config = dict(
    vocab_size=2048,
    init_std_o=0.0,
    decay_fraction=0.48,
    final_lr_fraction=0.1,
    steps=4246,
)
Each number is 500 + 40 x the weight over its row's rms, rounded and kept within 0 to 999. Layers, rows and columns count from 0. Numbers have three digits each. The size before them is the row's rms in percent of the matrix's.

# up: layer 8 MLP up, 1536x384, rms 0.221, rows 243-311, columns 288-383
# down: layer 8 MLP down (transposed), 1536x384, rms 0.175, rows 243-311, columns 288-383
up243 100:541555538522542482525462531468467446492576441531445458463446508516468463581478516438547500480469539476447505463513433553495513457501508482565501542454551487534500468557550492461496497514491511498463474492451490641501460524551530379493425483506526497546425503536466493547494423561625556538
down243 090:515515476558475503538521478515447554471503514500545592488486511527498512473514476500522531516525531511439566461498471465529477492448544475452431429504544502486546500443474448371560543604509555419461529449528486462487516521541479476463449446445519485525426493497486579533509500493449491441
up244 102:420444486516530563488545452520530415500501476545481458505571507544483533498516510551451522536499537476537534516487526489541488493512453516524499514495493537493516528424481478542511458429453460494547559517551561509476501486477550474560538456464476538489452460564482505493507543492409500500
down244 100:516472535546500553548466435524489484477482495496416520496473539485503501477554460548536425498515499487479497469518502454491509455426449449469545427476512418473455543534455493501521535467501536532518433564490524460484511491483513505529459420461537503409539523433632471495587463430421494499
up245 098:458464498451519504527568511516508463481473502560509491464475508527442440499560504481535536479477583504496490434451490501489415468453524557542422484499536462529475517439535437474523488484464482418520526458539520523492549493452473510431555488545509590488498549553525470552511553474516565513
down245 102:516495502513421458493555515488541471507525537528457481476516480492464494542492544479506469487477468478528530468402543482547476498541552580477503522538557474515539561437498531478475477540463538438516543559503508535408509489447501508528550479423518518474514556472401505509531547441543512435
up246 085:456454545449486480473545394498450504465475541525517494532511520505483474553504428522537468469514462435519468526508489391512492545459513542447551461480546504497472490514515463565445548458491466446395432469477476459517534477559570454497457513489536553513528532546500525528487430484476505451
down246 088:433547503562507516517514525491505492494518472559501548547526507439551538442479577537461480487489532626421498388497477581497499481508512471563494529539474477510534518543530576424497495535558563564539515489442493553501495512457430545513503522508441438456527386483519461525510549436475477507
up247 098:401466518541546582529486568446557416465574509534485407507479519472532498464497483471581480522463512462501541450531530511530519426413523452539444467473508534518473506518472526463554525567513480538432519518465517480427487469474557463544453551485469538477486472435457494560491478527519565498
down247 101:471468539453547444530466461480457448499469547493543531495507545536474543491544519448497541506480444491510433431484488422516500488509555482459480501439545473452485377540495538483539522533466540529516536472473423468508468461500476566486493513531516432499466483491550511471538538522572540491
up248 095:473494487483564512537548551479498466435500519538470494546628510482463555491508459517476483444447540569502548570512455471540443499558536512452454419522506495520508554509549489488507531547471519531560480503515515536499507496511492517482470478439537441531515467577492458471468516545423498472
down248 097:555476518516471457492453505525485489544511470510499484465498487550548493551532451506512513511539507544519536547521468541504552535519501516575461473484499490553581532525495477474476496493503508462428521609439592501475526521561595461529555446415559494526524472484471519484505499475529515481
up249 099:479567497495548442505471513498522507439484559444472543440477523369567447515510518541536498552519602480518515548432495493498442525549596515476497500512471501525433488434472547556467523532554495515517518487468522530525407417482554500568475573537489527525473431519477484481466493453471502543
down249 095:510451505496453520498539505514510479505560497450445443491485515557468488479569530452553545575445507547477533557533483540489555485572503459563447470463524477531504510479511584473491530482548498517484470592509530515494480493446516485438496567458533458509506492514494516546467457474494533503
up250 100:514488479517483510532413447497550517506504517511484517429434539427447518495553583487503506520494459490452485476456511546503489490530477511526508503482498606436471439481465429449557524496488474512440506500501461490425474513465510442534492477558477487490517432444520448472435533585496500464
down250 099:537463531543470454499586490427484471462462500494489536464524485525492486473455506443498550478448465456549560553388437548479491509504493475520478560401507542452486510531487498517493473471464521456536506493471496430478455517529511506482545516484503532536460457524567471513538488553494469517
up251 095:591512534475484423450422524437470476497582530447554458511464505527551512534491496526498448482461503547565472475474563487506526510486470518551475547534537499514536495517434486511543520486491477533449532485532520525492475472508542492521527504473507445513489529577502588478427514495518556506
down251 095:394569445508484452535502465513467503515484511454465537507514477526538537470538501441468451509470547513507528508512547551498512495463541574507479614462480465554528519502490497534518509513495534525429462454529512516581540523465449567506464497511399547545511541497477540565546443460536495535
up252 092:487522571510595486468504476476509507515527570459451436484574506531540441489517526493547495514525568568490547518527561480499415433516499546553493446520474509471549466485502455520499507406478530502510446507477518510518580494473576495465532523537538505549446527501358407448502539483460537527
down252 099:465504556468457477460480478498520523507459478577486472487485473509575480497481520527581432466523503434488422463421448531519509570498563493537474532497429523407526395533483491532490543500439580504508546541479523515528521495496513518519463456535526486445520546442500508524529441491484456461
up253 099:413477500468502491469602496556448476553395431482508501524445527486520518531524484500562492533471586523509486527508473544421497510454426466488501456577482502475545537508449509480503504462458435441484493451460515523490444533480519448469509506502468452498539474514492496434472531427441443464
down253 096:489494552507524545456505566513502471544489450526562486555484499431508533476530496513541438416524459531399511532485397517514506526451553473487573464542511542440505500541514460468434445568424536496460469543509522479438525491522506491484575445458471530478565468535482500573507543475498537474
up254 102:464544519438448597420510560515516454496464479533496552517430480461536523530525525577464483573519501421552538452428518555506496525495484484470513533563566517477472540547442513514446487499502533518573444468403468479539440481522476462462551471535486390447541491541398479503493528507511583504
down254 100:477416482462547485430489403473546489509513502476437488431497598514499500485609537496502486497384469450449525493492486397500504419440481539553478564580538560494493474576475486447492455500454506518509502479503492526533502463495461541470497499479468445511449473530469519535489499458514515477
up255 105:526502469458452546516449567489419491521554575538554564529524477440500472527485524511480475492497511498464491512437482479408575502548471504557484497500560467524585495539510417523494543416495545505524489575496529455360488489581501504428544532474513474499537510457479393467462484423524473491
down255 108:455404482476489518461544494437460482438467475538523544487519513557500525442472511480529518546439570510498476511523444529481490484509488532447565508551474491518490570459443525493610470557519476473545462607482419480506475551489553555520515505483489509534540511514555478480515551485519566432
up256 094:457503456422466449526567469503465506444487385458485472451524527536463566542510567575550492534533396454514544457544513464498521495506481502524501518484472486500458519526534494565526436496465506482483573566516525555526549485477427482474469492587492484494464483536501490498504506442553474417
down256 099:518525582546538521506555558516504535542564498605436476478526503520452470513501518477510472531361474540500454588509498507466468485516541497407557461429508446457515522519573545423470516599469511501478515417480437538458488514486501548482559530499563438495427502503520537490437541526523531524
up257 097:467538461547529554451529512523576516490553498493526461495480511544467561538497544580492501497527576488531534622439561549503556416457486486481548558553512505530538501567467393558519420449464451474473470488520501486514487521502489452465533446459556508522430551497459493430486478523568544488
down257 098:475466527491449465438493512491545569534533535481432461523540401530566528563459500522476509485490513443523476530521449532487479541491502545465548513536504503446529469501488492466464499579486526527517468602488526509462478504473435586449459494541454530581533488480458456484563462499562494520
up258 110:476509546530458549513475515542523443428534508467550508504403417453515497472529453505499516460522491503488545472422527466502518528518451483618478513401420482442449560547538471508532447485521483495509455507529504537521510474406529420504510470504503452488560577489482453539468445579422515571
down258 105:502488466491494583561528497502460473490532499465461504522474491507512510501467494524488430447514535492495532484521510476508468466469473493463469440451543424502499497516498546448547445420467475530509554507520552451446436486553531482491477567500460461486477523475543476511530501544454500517
up259 093:491486581467535542536507542516544417493479523539511427590508405538466480546470469484570436545459513524442481552445473487438544549493489524539478478494566445511473511531495484467487601480423529507430562483441529513478461497542491494502519532537434591475518454489495562564497423478533491529
down259 087:508439469542476448509512521553512602517451563509460577452507529519452429399516573544479536479476486456511506499494486515493509476518525518482513507469564467517528445516507509535461541502496463462559468471510476538518509521442472499509416493490452430513494450463465483552477588530483534468
up260 106:441495518468450489514513593482478430485520516543476411541532500502514441556556572478524470478474433500393485482456459503552556544461491530444509522494514509539505503457493567546472467524541432526519437528538515529581461436503516550468573514428505451455493529474480488488473510502496479485
down260 107:477378568504530492492498551524546498544469537518414422475457493485547518521496511477527457454495472497497495513541526494499506476540492500504482494580527545478526485463538465533580538518429550509447487435478517479518413510533474432560500456564470506568513495533441451509535529510508589516
up261 107:511501536472533501418471537461489557481545442499480469489387553491514500549482508507495511506540500635510512495512452459505568541556505477530519482472567501538423508427573513490527515540533510491547473456463509499572559492485484482524547417499472500444498503548469497444500460512504491463
down261 099:561469533526437452479506495496512519572467554418506479476484484565452514506492504511545537390481469567481493488548442572541498446561455503507504495506464499518543495557487479467529554566481570497469437534494555524518471552488511513430585481507498548531571518410490511535493527504470529451
up262 099:520537483585407494515500458479487464502557416536543453560482468571448492505510606498485504479537542517506591497476516449469473479428468529509573545464446494499477553546518480507448537471547460486502556580556468565443449465475478446507610537504434476478553551481525504490482579461532503530
down262 107:552455531565529532462512579598544458533501455543544490499508507492489514566503431481534484481499539517562503579463439497419463493492495388450502443501457461490565432456583530484533509502489509477430498511526421408461426495447502477532493556467503464498461505472505401487484441508516555443
up263 118:534524508489417544442473518556506503490486565487540520485525527497581570495463483473497469521501557504423565474508511494530601525454484528460441535500453496584452473510525497516448567525510509487511500500469492465502499469460504561515491543499543432505526471525531545499569473471445459564
down263 104:455505441523469570519516530540505446512579496492497450542495515514505556420441550495516520496527532501507553511531423462546513523496440441455488517479500508537532523473513487513490550494544409515551479487471483470535484468468598545510483530515521604502520511536554535528568515544511561547
up264 094:506479536431524561508517474567396509410519457457443573544545490456524466519500481520517512509544468484473511554575553552550527492567506514477578481479500482490454514469498427519488516502513418453491491514579489499422456533442451538502541546492558500460534456488509524503541491492517481469
down264 098:561546528461518509489526437448528491505462448534503516555491554466470472509514502484514500462516537457565485593421468538495547568520549521486453488529512476467494567490592570549479456519483461464500522446531473468468509409491517488500470424506521522578582485526503528498488515508519545510
up265 097:492487468517499437474509541490551516511502541512537496542474479430518475606507500521538523523424544531490522500436432490506459507530551495502411523451464446488453469476526474472532527470471559482510510543442530488493512539499481570559473505496514436499518565492431480526531497447486525478
down265 096:471526524511482502542487564501516528549528537483448497551489507536456503461507604529440573500561540551575500503527406454501522566442486455581480566517507495555538518524514571494519453579465505477436536460541494546486487526521560482532498400439429495562466566537424479530536517482497542557
up266 091:469441536438559539536478546457511518454536512487443502498493507533524490519431391502489479581426503514481481490496491523474555474502445446560551500513489560487498558520500494483466515436512444557517519455555430529562491451469521464457496558463468479542499495401468510463439537470528532514
down266 092:470489489510432515537459519515503587584535453470501587453508485551511530501467459544575476564453474428454456495499541502478431452545489520524458432552499505511592541443462577504525481461529466621563466534505496466459565498514552459524501472473437511465475448463463513475412518387475480507
up267 088:434538557509515442530525422464452531512499533464529494447478518498531561453503506556571484489416554481513523519520561457489490485510493507436518481546486496417519486508524404474570442490508521568480446570571512483608464534553525513536477484507514483532493512560512534495451560439485512539
down267 092:490525510556520456519567402493510501479485505521506465541547465500488463610481551387471496487484472553470484462524455504405549418581548539499546546439470525512551499491578515532450537489520487417438515483488501457502490549499528521485419491543539529580481506493531497456456453445555550523
up268 100:551472426549491507550493542530491474492508527504617464489566459430509523535461445485522537524510488436517480525506487425507469528512519496473534506469468484482415521444473488469501466430462490554509442539479518517444557508475464543525564493525486477419476511513486531537494531489494482433
down268 102:533553463520455583492527510503504505538546565529505533495499444460487556540504438527421499484531440430444496504439485584457512432497484473440552447520565592547560529483488394527513534509576608479449466553522501478487502536465469431532527457505513489440525444445494552527491454521469601491
up269 100:513603535504534529510586441464492491536461497492534510448559611509461483564547493431506465522505538507462492578475584441545555502508483490526469514592538491526519474498472481435461449529505538479544432419493480498509478453466506484524515564574523500509516424506555540505543492500519502476
down269 110:497487573478525519511466546448412576482530502497499547476535531471484520467456468521475563439430446505528467488520519574498463504537487531561478471480379491478497498535470435523490510500523517497527537539459472497422510442508519518495554529536495506510584475513505523518557518505443532474
up270 097:478503484453507453548619462514465484514466503421458513525445535536473452595523514481468470470488512478438499549433569440579572501431496505532493544500575438406459519506508520488486427552519511506478492512494472480533551503512575443537490503538531510464444496444581434467506538479526544504
down270 098:460503515591507493529471464443513497549518538474435509462501526517523490564472446497511563442481484533496560508474486460559446457448461500493497484523470435549466460557552449485374524460486500505512485481545475473480465469514534540511559456488476454544542547445430440492466525437487470497
up271 106:491509503500548516550563555483509550511466558476513453577491532517461512522489520514527603453455579499533471545484498484551516419510581468537544498488571513501441466545529450584528548415519414441559506466506482530516508506464479511515490510508482614483517461444460534469488521447514499526
down271 111:434463511539435451576473448510472487519463459484427480572467452504508489594537535409485496432458478417467580475468533467565466516526558453434512489509575461461496506435504464520535450471577557508523527461494489446441530464442520513519507565545490481455464498539480422478481412479513528554
up272 096:512490525543494554574462509535491476500456465529558438546449544495553465512558433500495460493530497494477494508434452528523450475500506486492431532471502529453473521468496402457508491452436441556538520457517460604432446494554555482564499490512503458495552457529501622510557524486497460476
down272 104:493441591527553510483489444482416573548521487520482518460440423460490499466544520515557471523559466546499514514510546545491538584498520507538474494493531559514527444509513493497488518469510495486551524538477506474444481499490533447514514449550519476478550462432450567611544512435516501550
up273 133:512551461525486520488489494521524514492480552391465500497518519525542510541437476494511521541564514527506438486484531440528492605526497485514420447610493437493540476454495552490491503498490438530500543448500465520456464528526492582473453483516519449519429459524567545457541540488537458534
down273 105:497544459516512506453447465452575463515513547502470532548486539550517516516478528464491510528449512518514497546470523446527469503507497516489535508481532485483522469519478507518518489506532373550524512467483473491477444430450488580516470538546447465506482464527509540514474510514533462489
up274 101:468536496510429437476475507466469476528515549546578528492517430471548456466489465404477541418502501512530569530521427481483470526435538469601535521483478472504451526442524540501539521422437392479544484549493506535476466464538504537500467499546502548538498465472471466486476488524490530543
down274 112:414573495528504554540495486459491585527496508541462447527572471565452444487498454478462472538520493484535477470442520492488542508570449469463478437513513499308531480487505468467481509517552509574529494508526506515468571577508448527509598505505526499477513466465474435530467477485438513432
up275 087:599494587432554493421485500478538484499601486465514381472575539492526506565475505515552580481563443540452466536471487497521504479490449540493442524479502581482523514517498494464491522489529471563575491534456444556520510493515497461490470459453461445463503498512521545462504557553496460521
down275 086:434556427457515539509548461580516472499492501562433489517569515492437503586480568494483483513521509506455537505513523476518519482449564451548478510446534456519505467526554535470450487494554550476540521489533475449596557559530517500559459483557514489461518555549508508454481449413490483495
up276 096:410450521544535487477549527545499509396570472490490471522519502489412478568521548538502474506530479473506439546469541486486552491541485425516542474521486393578409525528513479486508511484536498569434504450494466535476491461539604460513467578495533467476414472544467462566507508525471471559
down276 092:499489547582488493441605495538574483486515507398490507498468517552389512429544493478512512561537471470468533529503497514495517503569500522513551431490551502443470569380471504548519515529557476396480493477505449540496537521475474440553489489552415460469490510542508489503458530600460552486
up277 096:558571518462554526424503486519510492448475513471511464462496478524562502453481483490503489474486549499548494525508541409535526475539504449588544496534537474560511502544417573489528496499543533502551476564457460554460530471438504454467510558464512559472469520427546523439481444517462571594
down277 096:449428526502500486512562478443513578517568544458459488551464477459413502482477511475516616504534465509545463507552491510487455433465543449513486512503458473443516520522542446434517473518555538465502510510447465519513495481441455512358461517495520572526461446455513483552516472524510597497
up278 106:503570540473421498474503506560431418559469503520512475481514458480519445493485519582524443507541531447492479548545470508557436483553493537534511433474501468534487516478556488421483479525586433513584504516476441559541541455449548508499532437442541413478531502474460513501563523480513447477
down278 103:579399438434438464536517529482530492482511525453526525527462489508481471402434469511523487566526522482559591435514519558564514469476506447545580454481452467526581410451507404502552539508494479513495462455573447495506576485465477502520432532446474555507517464395518426488518518481461459451
up279 099:471473484471424480485473484471470488526466410516447552578578489556469538490446555513562496463535488488584514469446461468435475525478551514471524523430496436507461498523505533506517479511550525508464492536477523549474499496487577512548502428485543473462559484589480495450463480552569564558
down279 109:514530544505479495475484489539503519479467453497481529481488438561444527439558523504499516475579494560469496479545435515490496504528466516508474479454517547517478454448468564497547489529556544489512451499514550452453529499430525504439495517465515513462547466531454498511488447540449520480
up280 099:511541563546539478595600500451440574526517485517463537540449493457496449531431475494521462504540450467517507484586561503587504451477510481497480491494539503488502468535477491544517444529499492439545489468567442518478444460503506528453507453529456543409444536569432477419512479489510493502
down280 102:493418468444487552426447479536505456516516519562518516600458538475527512451514590558482463463479465478516549511435496548494489512454518457493432481528429483510475529398480492561496519490430524556568434439470525517554548474508566512436449465454455506521452472499467473527533471466464461499
up281 101:507522511496522475457550494476524487470495553535539468518510502468576492477438471511539498474499464539512543500473469438501514449575520490557546551565464539443495441432540533446503487557461501531564481625518490520396553455466480507497546509452514516507559476463476570487426478485574522529
down281 103:521527517535407499492540476469496526483482519456482577485471520534470515432503521493499517537532537538547505532507439448455514506465594568509480431482521474528526497485490569459480494493505527457432518507485468588532469542504468505511491539480490554513483480389510525485496500528474443541
up282 102:511575482541493536436487469516497523521516478527554558478548336444495459525509482480518527499558489535457558526509503608508457481463545413474487547467470528514536532454478459444482469489500437515523487603460496577505543516550542520531453429462525473452502502500537457499473530510492453472
down282 105:556531509535540534514485458521543581483524535496495494509472570467465448482552444568456474531544417471456549531497457459515498573546507507508515484460544496491456506494465414460508586489472473493533495472561508487517487432512524538543512501466470601511458503545488502482454522492529478485
up283 098:521469447550518500507534485453515467528526560508483481456500441481528509565503492481478546497516440488510531446505507530449494458469477521542471463430510464495506446506473465501572503442461508510480508477456519445483514497519469497480498467460530534489434447478542523491507460496471437498
down283 107:494497465540573431516526482537489479508480559518539505483515471457522508487506481492518467515474460475575511575533488492488440539576485471514478509519513552483479466434494460461504473467459545498473540562414472563498453467472504541477497496462522551439481444575464519539482483531487528486
up284 098:558535505433497558504470474401550507445476480471496469504548515423528513507436433537582584483553516498531474433571519533427510538501526509421510548512544503537504418485525429500549549444527543516515453533474416545527514488447478628534494456521484601493598496476510505445560508587547503508
down284 106:518514501481489504509455459534497499468501510528548533548548529444503513502438517493487518524532514411493455517436556562511511472521474486548541460448523533488513431489529492431542477544602490493467490408481450509512507511534533548447519455478515478496517580445477547536477422538449525536
up285 093:542479534480448494471477396495498515473519452483490528459509450429507535487473530487526418491498492511513558488480558559534521495503478482509520440539507509580434542396489505529519558481506510514443500521484507451523540470519506540440475490492507517576486519546497498483510454568522484465
down285 085:542516460496546495570575482537522479562541544518472479507459485482493424539479521480491543510523509436495535565442476455482467463486558575520518527544436468507480487470486493518513493494434477555464536516536449499538493538468482475479427548430496466507493500491492558503522451535485480499
up286 093:523547525529423547552515510504511449462421491474516457557522463507530486528431467510478548514537443441425506490531498478567502496513528466538530540475485499492494462495460530625530515490453540481526513501557463507535484501472513505498545497498508541521448482461592590494494430413513559545
down286 098:513492477489539476491456532459438529533578496506490580484421477443562560543466571600456515561493543518495500591408482494442513482467535462542564535468510506450495532599489535462523478422495509473470483539486453494478499508528499535432493528513520573492564543494490515437537429503581442573
up287 090:515509471536579489486499592442545455528513486470505568514539514539539474508482463464547419515530414582452511520455506494505502553490476502504499423524506432569483480547556516499560427471539486481525590510491556550462516477514481476459454605496534496445490436491580548497485522450490456526
down287 094:512511524578495466448502519561510470509476445547480505389515466501495487470498509495461560544470513517517538473538454517507479419435537536495513406459512460561507541480511493581512526536493486516505431474501563492483490477482533479505494475519550470419526504458523552487447409502451475561
up288 106:625526544508568444482418525495511487473561541500457517571512511530496492495469474592592456501511521467466483500536381518511484488501608513486521477482503543447494573526533554497486512511441532509497454498489438479443504475488468480488515426557525532512547453549516456498512466492581518530
down288 101:494516523448513452419450489511528518460513452472533457534570521446498500505490513529508539439482528523433451515488462550577554439506589444534525537467470484518502480507463442466475541472467483528404523525514496539531530459551480489514476394536454511470450547463584463516465484497456540497
up289 098:509516586529557467499481495520474450528460483481466473591539531509494495519482501440495503439483471522554520514433507452484584425466522516512493508484495476481522489578535447514456493451515476574447494449525556555489518425517595576563472517471399545526520547488482460476539509501456479525
down289 103:511480445517505504443470529551549575444511460491543475515464475565477535487494488505508496483523529514531508456411506538548578559550413525588516563460520534493474563486450529564507549428477535493479495457473499584498511527443542562550561506479551505513437570590506507495476504554450445542
up290 094:521502423552487562415483416551525510536442512465481523516480524555488503558531515486475458487463497548539505485434519495486543494431555503508533513437545481483504502564486530491563557520486425524478514528417437560468508509498479476431535529439552557490488496497429571434501488530495551439
down290 096:560475504486508440481435473485522467484513467509554447496493483545474566568549536450454547500458447438493556488524506492505438594550533524503555474527516472552448454448510526457467455476495493468536474518478460549498505467602491406507489448499504445476467547484472549534571500578511462538
up291 099:504545524486462489435525415508507486550475516506484476556548539545479570554577424502560506489529500465462422486522530482416533577485447424482465404443524464477458493443521535561503503456498443469483522532501570506561396506564512497492421508515529423431528458518431458431480476449498495524
down291 098:451437498425469470501616488449476549533492543484534527504487515469459494496519448507521453504459494546475456507439525418421440485468499442481523537573440482478548575500513550480572438410495511471553476495518495489506454605475523454475573446477501516477550536534586472485462517511521446500
up292 100:534480520493439595506521461494516526474500536462492483582471435476459506509508497540478545458408565499510523590523508522511447499423489521494475525579439421566564566551460488527435523442467479521478515531408515495483598513494502503516500514511522463478477498533502491513564515563459500497
down292 102:476496434497440482487553477548496506450509552534483515504517388553399473509520596456479531461479471513484472430461502522545536557472524543553552524478483432451609529530494567441573525502496567506493571530509569422459510506471507455533465477460555495465496513501501498552574525510509471586
up293 099:496460591530491586414559516539507439498538425461491460514516478464536480495547458483537464593539512490479452493485482503516505515465457566591574492479539434498542476496504457550520527466552495496437485510494487542471460543480621503445543542487534571426490448444453469448439502468519514456
down293 093:575497586509484462469477509433442505510484484488481492512529477527496498538478496484465543445527445603506556505522559574533461540469487467403553524518546447529545482487538510552520511464531558469478564546464515538491439484476526413507496466508565478487502423450477502470436483522484501515
up294 099:528513452529503528468504555483483394559465484434503528512521504445533526497512487587547500511594509462501515493456485504490486484510490580457493534498547532532409480538509442528489480489531438493521587486547528524458476508477475481467500470572489527551485439428477562506542476510468494505
down294 111:490504462492528495470484536496517529583515528487549500488471481521433505553459496520545457540545482459449522477521500566488463524485593548529490493510561447503516488452498528506469491525545499509470470518434459492485504540478502536503454545507470511485508509465528563554556511438506476475
up295 092:483512511508524499452489530498495487502466442528511454510521537452454446507538461552474500573504501555506529432495514504517547479523555578579510497491523523536457466558456490498460507531496493509481513444432485512498473502433432481503550524512525454481456498465392427524552526485521499550
down295 096:481525469462506568487536476498511514506515466539508541519507507539479440559592499489509498553502513549508522535508463488502466522495589524482453495488463489443482484493543492471477575538478468479490591521423464478505471464508564533468548472420548527445484506491535462443463536522485505468
up296 097:505516485481513575559481438479502512403518479471484528515460498534544461471564468563543480432453503474487503422562566505522469498527523501538442452536532573509477549507494519577531494463423502513444492574484513483445482463470578468551529527491503460491514467486454527461481524504549493556
down296 096:545546550527510507473464490494560551534549508456591529558525453523538559520512524453489603553490458505496491561453498480490492425539513560528503451460476480498527463440477571458456534462439530464569581446535461554531463554457458502506473468494477532500479485424533463490429560479532454443
up297 100:529535552509501455525481476507530481548424533460496525512527492482448484480463494428510476531537582520540466391539548447488531450539464501467613443523485478509507518529573493440479442445438525488489484479465462515427477502434451555518565554476495462461453513438557482404538502476477510525
down297 099:542538490476540437566540542499479550529540496599578505441509509425468477544481442553552518472552506605504493516485492590492480442506577453481523551582442527533483504456478524468451546458504557460492581427510477468442500486495551457497486559542448444516512466485453523518531509524474471570
up298 097:497454506464464472407501535540481483491489512466512472492502560468553450480397506537543491411477533556520544551546557489540521508489468529485503520503529626513527490490494458497516431509494515530548599556512492466496505508410478387542557511534472431452509509493472485460519456548534533486
down298 098:517458623521519490492488516511515516530404509456490549552443551494480512414477475486519489543505509460431451528507471554524548499474454474465515467466449500439508485552516474500533487472522591455481518494425532489486477486455504520584468537435504504502532462540538515546496441497474502533
up299 103:499484497511531524459516542458476503582498483500472471482538450416526362562529532471522500528460439490545458516453524467518547474552471501536528447432553506561506510428490536535513583521542545522526579488533444505499460419570512490551547491476460536476435552518427499531535588595536487464
down299 107:473595471508540511545490435417512517517551496520500545575458490445429457458429476539525451436434571517450509502489433506466513461537510532484503528509441524459575485552487460570508467489469460478439458466483488546447481423502501505486488502496535435476556491575566469493512435502476539545
up300 108:509480523556545554430467440459493512515479453534380451523417552520483492472492480558488398419584528544558484605505575551546479475443503554462482480453523556435488470475493512559472497494497551485489511547453500481465507473536491513477548518437432407527459579489505491443538474519478472496
down300 104:493460528471562458569478504483467488525569591557442515535531418492482465456467473550455522542647523464464514517535465476504447509558529507522476418555534462549439471433472430547560527585549502506432460442521580513477495545483463536523474483531401434543470505505483463552482524439463549499
up301 091:506501544478561505513546555453490564568508449524471573531461523495479537473432461526437498454458459489513418407462510458563431486476487545555474544485562497505475550505477542461486548511525468584484540464558504522535480486549463476551441537529484517499563456539481476443488529533536471537
down301 099:430534536408501539446462556512560462491531551477462484448453425530491517517466552522546509534486484537499543562462445461553493508492514552509499474486486559465497483455505441487521450459516502409502512524499553554556544488516524463548459446599507462472506527515533511529580491546467492490
up302 093:484473522430481501529486459543477500512463481520468532549520504512536429414532480496518517528463461530563518521519512474427507486557478501478507511462516527490518448555489446448563523500520563486520573498492554505475564495538446522537490454486517449459502450510583467473466531489558513586
down302 089:471501476520478575520478509569522471489538542427544476508465488451537509493555505521497464481553507524498433475489504436546473513541493560566555490482470468477448501469484438513514472538486501574522509420427440498536483536486482546530519470510471498491506479482500544547539324482490573509
up303 111:460453540470540513447539503499516524422480485460514426433543524493519486534427530592504519542455532522532523486449558520468414519552489518449525451496491519439488455521509491523485508432551517456557472484542475515523425525476502487518518506536459466493432427514489523507558563493517474538
down303 108:404513502497474513464576483529554510463514490450446470527557495527533497533488463556458507541482517483486492543513513549539493411505457557481482487563448529552440541455511506478476550444578458543513464456523504501442523438464451476552605431508512476488482518498466487548521474488498588488
up304 099:534532495533535481554472431514481513505520505471549476494514412516520454518439483500567485469496496495520472433479499494595482501533562528438588505522521563487478534470546487519490476441514425503471480478588494445543507456442557515576594538422524501580434464516472477494502472396532542463
down304 103:558513481553481483459501478582479522474498485430503549483474470510393541513469414589530495488473479490489443510534521429533496494545566464533493478482541441523554505465510488559482410553507572470491393544485518541544484497497495519495463472490505558519511476460545533500494527430466511506
up305 099:513561526515545467539475504472608517476473473445518510533522492477500481468553439455516520398521445463522573588463551514447538499454468492472519479563505448464458473471479516526470447483501515510549421462520495469467461512538462527532519494527487486539452513504530468585482490505506512530
down305 096:462473549497494466498474579529523500483581469478528461462425483515472563514492469521564490555464515515500585498429502506527459482506522476435501448517558570495478506482525531575465464508423505481441503505423452591420517421524514469527520566507504471480525439577515516451513447536481424501
up306 101:596544520495517478545541539479556514504503489465464564539503459507538529558527477504488489480517498492542496605514533520451545458428499430579433509530487499519473527491469524527469500471516503523475496500495512460415422421491506470523549514585545525512491459518423462472463466595494488477
down306 098:454483490506458551502484546545524485516496525504538443469508436490535486586449508436435480507443526589506465472566508510484435400548488441509479504506487355464533463510478551547511498476467501535506556468505519513495530503521512491485517472502439513533552488411503495510415526476537507582
up307 104:524508485480486520481500431430553524521524449460462463546454495450586542492490537421462434461505527438523545525539539456538473487500479479482529434484515452446461544461489552500475504485522470475500572572507480500506513467483528492552517459551487487550435484511474521504430505503540514467
down307 105:462480473513530469525525396556489461469499441485463438521488535510460442511579453499473509466418456470501475469541468508493444473461542494481490510483468528475440509432436496493471464504585571492531536506528447531514543530523508443423498551491562540474519460469477438491450507476438456578
up308 098:515501463530511496550488535469581457578488445569488480586566460539490489504470504472499452485467532547570505480473525472488471433481438530526454552515520451518423567464451492454450467480539521584555511528492518518416476447477519483452415493487494477470518512476529525551538517446493523522
down308 102:499574529509533491450437443514486429470473538493604508489497475479483543538530501484499494467451562476486505470500512506481487476514490496484571556538527500515535451462584510536527539482536502517474513450498467522491450462476549562544473503590575542503460476566499489507438538490507502476
up309 098:514452556543486534403529551471483550474486446544500446506455566553488535481542530515485352462537550499467466528550481480536514539534415527546424482419565533450484463506488428501460484507543455437491561470508531484566459470486472544523501466555469505474542492512453519448482515549530502528
down309 103:455494526494500524495565478476535513505504514498444508529480515556456488534497503478505512493498460538476537450491522562524505536391500509498513502476483528539516452460521457536568471525515468499553498491578563489454518524438577487489559514510482499508540511487530514408475625510472504491
up310 103:512514552542548402479519529435480431502445479427501488483513483464497526480546508504521523527471564507545566508502497480480397458551497513581460455498492508464466507516511576553554530479456536455452492589490510521538456551503459443464475519493570434484487519445489501432449553435546538578
down310 096:563469472512436501489474560514493520463401456543536504423546494448468522431538474558488566507498462464530509499463500461401518475455487517468526455478504550508507494497538433523451552462426530484519501470518443531421531533529448524485537489515496443518553470495516473520465495495475493544
up311 097:489441440479568543530458448541535508586581514563502461517502473455537487531553562475464487455472469541554466520533484451483558482519461502537559502492435480464545513508460434532474488497517434498586462516546540592587518497459436490498484543531482525541472456484551484514493587440499500576
down311 103:457515500506445509587525464528544450520474388521454507459468540494467550553594474514521502466506453500411465553508513470490512516532522483477528507461505493547523579507457529473594537485436558485451434524490461578513541465536503391531504516499518552476484481461507484493502503435522375479